config.toml
hidden_act = "tanh_gelu"
norm = "layernorm"
norm_place = "pre"
qk_norm = false
init = "normal"
init_std_o = 0.00503
init_std_up = 0.0266
schedule = "wsd"
decay_fraction = 0.877
final_lr_fraction = 0.0
train_tokens = 283700000
Each number is 128 + 24 x the weight over its row's rms, rounded and kept within 0 to 255. Layers, rows and columns count from 0. Numbers have three digits each. The size before them is the row's rms in percent of the matrix's.

# layer 10 attention value, 192x192, rms 0.0769, rows 47-63, columns 0-191
115:120091130087128120125142152112089136123104102172159097112124145114102119195126121094124127093098096130139149143176109163139135118133121167156121116120158186144078166096116113100115106117166140137093108096128136108129143122103172145152114109125097159127142113125132111128171131157136103132122125139135168158159110150137120122159122086105120125145093133109115098129105108085111136146097143116096135115126087110137122138129100109151133141101127099093129147162125144185090134114168145171144135130094114175143129147152116165093090143159091144161160114132157150113195129135125130147
122:123120124122125157093133102097152146144170124148112120123146117102126121122144153160170147108153170123121122152089139101134082109099162133176128147138134178121121154125155079139136118136120147111124181146136110090129137092128106065136161152139145086147151127115093130135181139129103111166137134100128081141129128132170121062146133139122134121154106072149107152134105094099111113124190122157131121112104115152145120073107127130102132091116168137155103128163144123161116134077151105086161138125124137132131142133111145133133145125071162144131118123132106126087158096103126131148
120:111143146098096103119156147134095140120126102087176098142063129111122096164194119154187138133152143125133091096124093132102125159154177135125101137111150126132156107108073099135150120151121130121124150126141163134149129140139133141113162148115103118109141158136139135161131167171090153129149131088185151124132141135111141120139084145147121112141117130084100089130118123143131116074105114098143168143141162138117118121111095138100132055164118139089151135147099105071133117109152120155141139144128119118169117073112127147129141118124151138152132116147142127159135136124154101113
113:144074120125127125118111101176113134135115100127079113072146098125128165145122102163137161116120132103084164098140104155145147108142108131112095127096172147130165131168160099106097128143172114144132169080153075138159116129134129117114136104105153120178146121140131110129135120094140115179155125130120165144136152162128153099096086142139106100110117102114110082114136123158112120103092165128106124149136095146085149140118179128157153137088098109111134124135145112169080131122166132111131133137114143098157121133143141108148106119160101176107118140145142158176130146134148143135
111:133101080155034160082157112099156144120110162131110166139133133091136177129118105156110139163119149160137087110092149135135119159134131122125097195131138147126130101132150124142143098119113170152125179144146115111103128113142105109123111138112154126145130130136082112157114085112102120155086134139166134097130143119118122100115166113081137116157115175147152138127144146128102134090125127141154127145136085105139105104154171105137132085147160113138117132109119155127150163080129089121149096136117117138127081101160081135120139153145133127144112132167131138148120108112139156103
116:107184120093082167138091130109112167145109154153172138116142143138172096111104117150166151134143138096109094115108108133088141112138133140101135161147155144103120071144141103161127144131106140130114100068174096125173131156120140093099124141141109152066110140148142107122138134127127142128122131119141122100135150114131128143139140121178162143139145132078107130106144123146140119130135098086187139082135130142122159163131145125161122124134118136141083177108121132139082149166099130139087124114104112102121098140151092103137141166164123123128097097091153108151119129170130106103
114:125171117099078108127185131119143124137137153125090107115148095152137165101111136151119138141159125095115135112112154126120110131125104151112095155110141132091154112127150108102163172152117140168128176108143114206108116174129144138108127121162113140103134097126074132125145194095100168133141152083127158120083133129106118146124125115121120172143081076131137095175123148112114125135144145131134112113139135168113125118097108137130122101182085094146114151133110150132122124145126149101113120139117136155122131101107107154104102165187173125132085146117134125108152113145130131121
117:190162158137138123093161073186169083183092140075138127133140136149153125106102157112134091176161116142159130113120120101133110131134063143146145141126113087150137157127116138135165139095173116144137116144104120105104127111134171088142142110097147111118121122155117119106126136113117154110105144154140104129126108134124129088127122172123132170126133158153095083099118120141122134118134128135113111116158137122097122136117162173127109140166119155150102065138129139096154150132136117094164156094145119133154118139132106101124095119092167148093149129091094144116143127142122095111
116:132131117155153108122077151119115161105080089151142102129140124125091106132136097159135107118146143130139103144087149143150106174132141137145106130108158094133109109105117141117152129078115138135130128134137122137141135127136108103135124132135134111171131144099091164156122122117138131159084093079105106127103124147149120155107187131189170158176111098135106137163154131127103137142132187138144093162125095115150152107141103157139060136148091131144139126123133126116109092107122093113119144160117119121163105146178141133114143136154151158151139058103076079118145134129121118113
119:137142115141151146122137136122112112123116092163138104136130119088141162139139089151102106156117122130147161118139099117175119121142141088143143140115112118114125166155110123099156127118085161109114130149085164127125145142141129141152094148077101115130160123124141161121155123091150131181130145166123119059112160087124102173149097157109115130112099137118134113166195125098147122116095112115133121097121083123124140127102107165131085205089103158138149140150116127089126167108117124115119117160156163159128149131059122145130136128135157089138113148108150102137128117164127127112
113:131137085106082139137142162184172146153144133134169172134112110108093114147162130149117145139135111082099109106130125127135170090149131091157099103112136094128176145116109124157151174139104174119136145098113139143111138162131105114101173146117123102185131122147132153125176144126111094157144125094154140098114102126152124123134135097116118082123128158126120135139175140102099134129104139146093124161119122147089128126155115141129096112119110111146162139117137155078144158129113120137156115093158122148157144109130120123109128143133127152100142077072108116121189116115094129072
115:104125126141125148138166102109112155157120112130146152094147121137119126160138141096105125112124102142124127172116118128110130167155141147142122112160162174102124112071126138154131116160094130122132099131153136137153148111073154122128087103142151140126150101080164091108121155129122125159110147107143126103125133124136067153102152122100078129153120128115142117125111120073140152112132123114138150110155147100168075160105133142104097150138151145146111130140158124111130122136117129163158165116127077142148197131157126043115125132132115061146109097152145135148139101162100161143
108:133123140102156151108124131087135150130143065138084121134114132116113154112109116111161106151118101116117128148102151118148114132148167161142111154153127138120126151162106109155133109098081148128169144150109156106130125148120133121121167153077155151150151175211129139142126174109093092089121116148121148136136088173146162185111119093149128102133106129132133113173142095128166129148145058161112106131132091128102129114123112153110129141137132110157111115092129118140095118121135135127154087118101159137149142132125091110139121061122098110109125114093118118107174146147122130111
112:130122116159185169137157152104137105113130110142156164133155123130124127130135107101120151155184141146091162090132107110120129110142117162121112132141122078170130152117159092151142080149129167142134126112099093159107109147134135107143100134112169113144134093123093133150143117118162125147156086162125120127135123120104147112076145140094150116130107159119105095112141151139108126078087149086171101150096116125162083113121132106110155074149109138128124111125139094120131133146126161066108120133102140132137134108158148142158111107116163167168153125159073093139159124150099131133
112:085132077095136143113151136114126122131112134120107099163110163133143133131157109121108160140112133145110141102158197115085101129171135132097141135133120135128117128146128140149135101064120160166159139114139139123140150088178120134092141140141117126113085155139188140127190155145165128124116119129077143146111134087133129177115080153166100144113177140120130145117115139133086150109101132156115112084136176105167103103106160114143126156119128113176138110143140129137135105125122092127116085131155148105102121112106136142125146153157105112151072080144144107106118130109130117132
127:148121106157083108141132086132107126124170091115084141123184126108136140130117129122110124142145151127155085158147115124102078088132139139179164138138087076101106144109116114161116088125117163117163127084123114116122123087181128117126101175145142116130114151114170119117168118117113141170173118110120139139121101118153114156128120120149131139123128078157152095121130139087144113121155081158100095140158142102186148120159125166162138172075132144149098145145154124137143113160156121134114119110097166100103098151130096122125145125127098155128137121128114153158121098140117146131
113:107159140103183103096099113127154127125120122098108153108119145098125140145111122098140121135163107066103165110160145096160131113136140084095115129140147106089159143142119097137109160109105132079133139150112147137115131117168128097203145150179138131157124098126097113140177118139139083122113110127116147124116129136133127144121164143113156092135071123183130094166092114114129114158180117145144136115145131127156115087104119131159125172140113129148148139115124147122123103108168125129108131091156122105160131163145099156098174118123107142111137113189153119106149117135102157115
# layer 10 attention output (transposed), 192x192, rms 0.0649, rows 47-63, columns 0-191
112:147088120129138167139122156116134115125099106147111131111107167112074136132101163168109105124157111123133183160145106129113140104155145173122132155167137166156118154142142138122144116105131080128116113147126156141184131106110140139139136133153117116165132119115157109176138143156141136138120127133135094130127116127142118153140128068143099090102111135123141124091146099098082088126121129126150121126095077096166148100161129060178107136146070115128115142109151106095103111117139109143116132137155103161150120120189085131128164154145089089144122120145121122099144158155123102105
121:126130119145110173102093105134155125141137150123130116129167110135130116136147139138136104085166152148062145135074113137143107124143153117128121155119153144125087128155137123133083137145101138088136128123141074139146155091118122092136151110155132120133112064081090149129105114162094193142136140109154129124096118145138115155122134139101126078128159113144122129143138167121100160140120112141112091076147156112146099136111107138148144077109118131151149097151137143159165158125129138187108151127130108100144140129119125084172145143102133128138113129122147141097131151102137200076
119:153112088143097136172136129123099153158146085114143150136136151150121122158130105132143123127126129081130107091108133151121121165131131130157110140131143143082153164159117118115156096120098144117165118129117115119105134130122139155213157103154148118130154140149117148113108177143129169144090124133132109138106149108099116100106115170158136130112141126097156163129124127100170139105107171073114152145134085085152147108084107124138126080129082118139113115147073130125105154170168132155160112151129135140125117079150085104171106114101116136124108110136159133137133085122088102134
109:096100139157104171123115127128125132101100139149112116102104150129090135125130140159150163146107141118124103135111142129098114089128122199143166108146142103131126138109159154149106194103096116127115162111111147123129081163064139073151117140155171125138161156126135086157188116122157088158104143133131156131142122162153151132160129076104109128126102117106142120137125133131114133114115088066109150138148098132135141100131125085167155105106130138112138104140118122122144104154127125126106143133083116149185130064124114119129137102114131112162125149135109150172146120111147148116
111:076126100119110151167144111103172108127109153125137134150142128142128151147180090118111099105167126132133074136108102143124141136147153158153100124132113152169104142133197099121104108146119146130105142145133117129119126131119089110148125121100131097129125112177089110126144111109123144134130147084184138106117138107155134163102167119125107133139087109151094166143126153118131182096109106151167107128162145155145133134108125085136165114145155111068090123136127100169124125138172143154134129142136138098115131113134133133081115153060125167141097151159139135138081111093106131126
117:159171149115131071137135104161123158167126166124155150155090152124106140148119106129137162140108140093114139130163146125142097147114113133143131136128137154108120138186196089108121131113122168119148125112176128140111122130091170169138115115112132141052121135140122109099145131128135119169089125130143119163100151104071125135128127148144171144152101110112130147113128107119164115135131095142157152108126112162096131114142133094147113122178119124085103163115147131095149109119123115140153114120053124118121074097131154148140147111119142139126116064106107093106115119120129159109
111:092143136137146111145119148134153108073161118118101175123106114092125128103093155105138087134131133132132100147045129140143087147102145149139149113141169152115125169141115160186107127123123149153177151109140126115134126157141151106136128139121142151071132165113126125095137099055156141128143136105143116150099156115081105114120127133142165148105124131152148111124131178158146108132125126149131156136150128165127153071113132103125129077146126131078118130146123132157145134113168087128108125150138128120129096077134121136119156133094118152112133131135157121097117110126066177139
116:119121055121128128107146108118126146144112120110148144128113113100155109117164109103160104159073106140180124146104124116165160163133128139109103084157120087095110128102094153168166139142152154120131122135136126088081137077177096121131118107122175089130081131123188140144148161125110105102134153109164121127160135145119141081128152106125150193104158120116113098145102090130117131128130087125159074120133094122127097152141130141130119145104125125143106159127159147122176141129126101105127132146119114138145126116129168134098122130136156159168131182116139143134139148145121121122
122:166162157152118103141112158134124125126131133133156101134134103110107129164098135133140097113134140111130060121086113136167128165144123162106150152106138102120109123133080080115113130163159120134140118186138076122163095099159109079168154116119105149110148104110107112109134129089123111140115126143126107068116120120149112130104106107122149102178106156113124152160125087146135128142145092138137102144113086128151121178126111139144156128148144151151138105103104139144141115115141184131135129139126132120191108109142111182150171088167129170120158096145149118119112153109100122100
113:106138118138137149116123116167123122093140160152104085224128126112148135155151127133115125154129091131156157119120113138126156132146165126110138116141132144135148118086103124115136124088091126146105095156147144132143135126133160150133138134132147087179109151158113130132134130086127127114119143125100126087126127116130069091104174129115159093124115110139106131112174162126091135123153126135101134116074140122118176125132137179169086160156172135130142113125068084125154139098137169126095153144138104129143130080088105137119126082150126091108129144084133119152157155124097125129
112:122172097158095178156124167128134124138162078119129141140131142134159142134128151176098095113124121101146100104123135141119135135137143137105122104186168106104141121116113140110184142118147128099131128125102139104169145130133129168184128125103083117123117124098096130120122136096139129098108134114135174097159133132168176131129125139143136157145046113115108119120127153125086190144071118148130175105120133101065133144120132136117137144133106128103116116129124149113129154124152102171137121162117138137122115106107127066135121094130119150130116114081151132161145143142089151100
109:095154159127106083138117130138175130152092130120120173112121118144102125151122131126151137060156077149151114153130111090141169172129138092135169162133079126122139111130127120112115093171145151158125158150118144160150143133181156160134085129109130122125146101131116086123094120142125168129098128146107126156135128126118126119139074164131104118119131143099114123106152152098071163128139153107134151135141150103134107153143111100149145116140143123125136156147140155070137140163097115119125144106136096168079114106154123146091157127105108097178134138105134090071115121123111134158
106:148146095125150122097087114099138153161130109168106081092127129127133121134121119107098108121169182093109151144113128098154137141127107097127180102131107184163141152086085154106113131081110177163139105132129106109094179149117130148156121153094098118152132095149106139163126143129149134113122124128135169111173107128147081170103120145129133144131128114101134139136127122158142125159135114114132150123111100146110152115088133124168116111092117174155130106173145131116123120113148170106090113187129133149118098106141110143102149115134169129153115123096119125115127152128149135057
103:105124110156116173148106118125148100083139098129161081144135091145178100115113089136158122110134122125141124107145130110138133138105145130129143181137152093123131133144130105116150116119161139101138110090151107137142100144149094155109133124177177172182161103139132104166140117124150109095145136149128105154078134137128120087135182142080096160105142087119116086119152098091131144121119154104153111124142118153131170144132170102122133089132132131124097107118112127100113135102140126076127153122135148104122129094105104137163118176119120161151138120158097155132153201146127117103
114:086111089180115070148160120155084143158133125141109155141100123113151143143157168102143158098146165139096125145148130131153131130144113123134148114151103132164116116119115115135100117114098118175127117127093146131126113108147196148110084116122120189119100135121117153107143104123152109125166147144157115131140154149168097130110135141121154116118122110122136148200129104122173146130126130150103130099102149133103118115075107109102151133113155156133169149122123109133093119164134109122121120096130171131120135136158087124116127116117061110133109059150146136134134152074108100154
123:149106123122110125105143081143124125099147105131090151193154142125111121146095151121160141110163131148125115117142083098114134101104112109148129171129140106165094118124104144114134119163100147136128134144130111109122130119173145122082099153106147131105105147090087125195127097152120114175149099090139154117171135156124122172134130126137140100112074121080128138091123139121179143124081105141079099131115147148107145115132152120151121141130169140174151163164136105094166124113123115137141114148129131075146161143133120126151141151135155139130133095081135155101077135121166146122
114:118161146138141118087140122122092129111122088119071120130124142153174117142132085134085119125161179152132182146123106133117164164132133141102159113112085098117098112122143157097130114113112091133130151138090134104193182104161118120140155122114177155123141120108145097115130122121133139093116140084137128123149141137130128154075121096119148079151119154120136103103112104100139117164129122144166122137082117153106153082167159128125168121128128139130147121164115110174111086108106142123071118122132114152126108116137129121164137133136135175102127110119158157138157144169134160094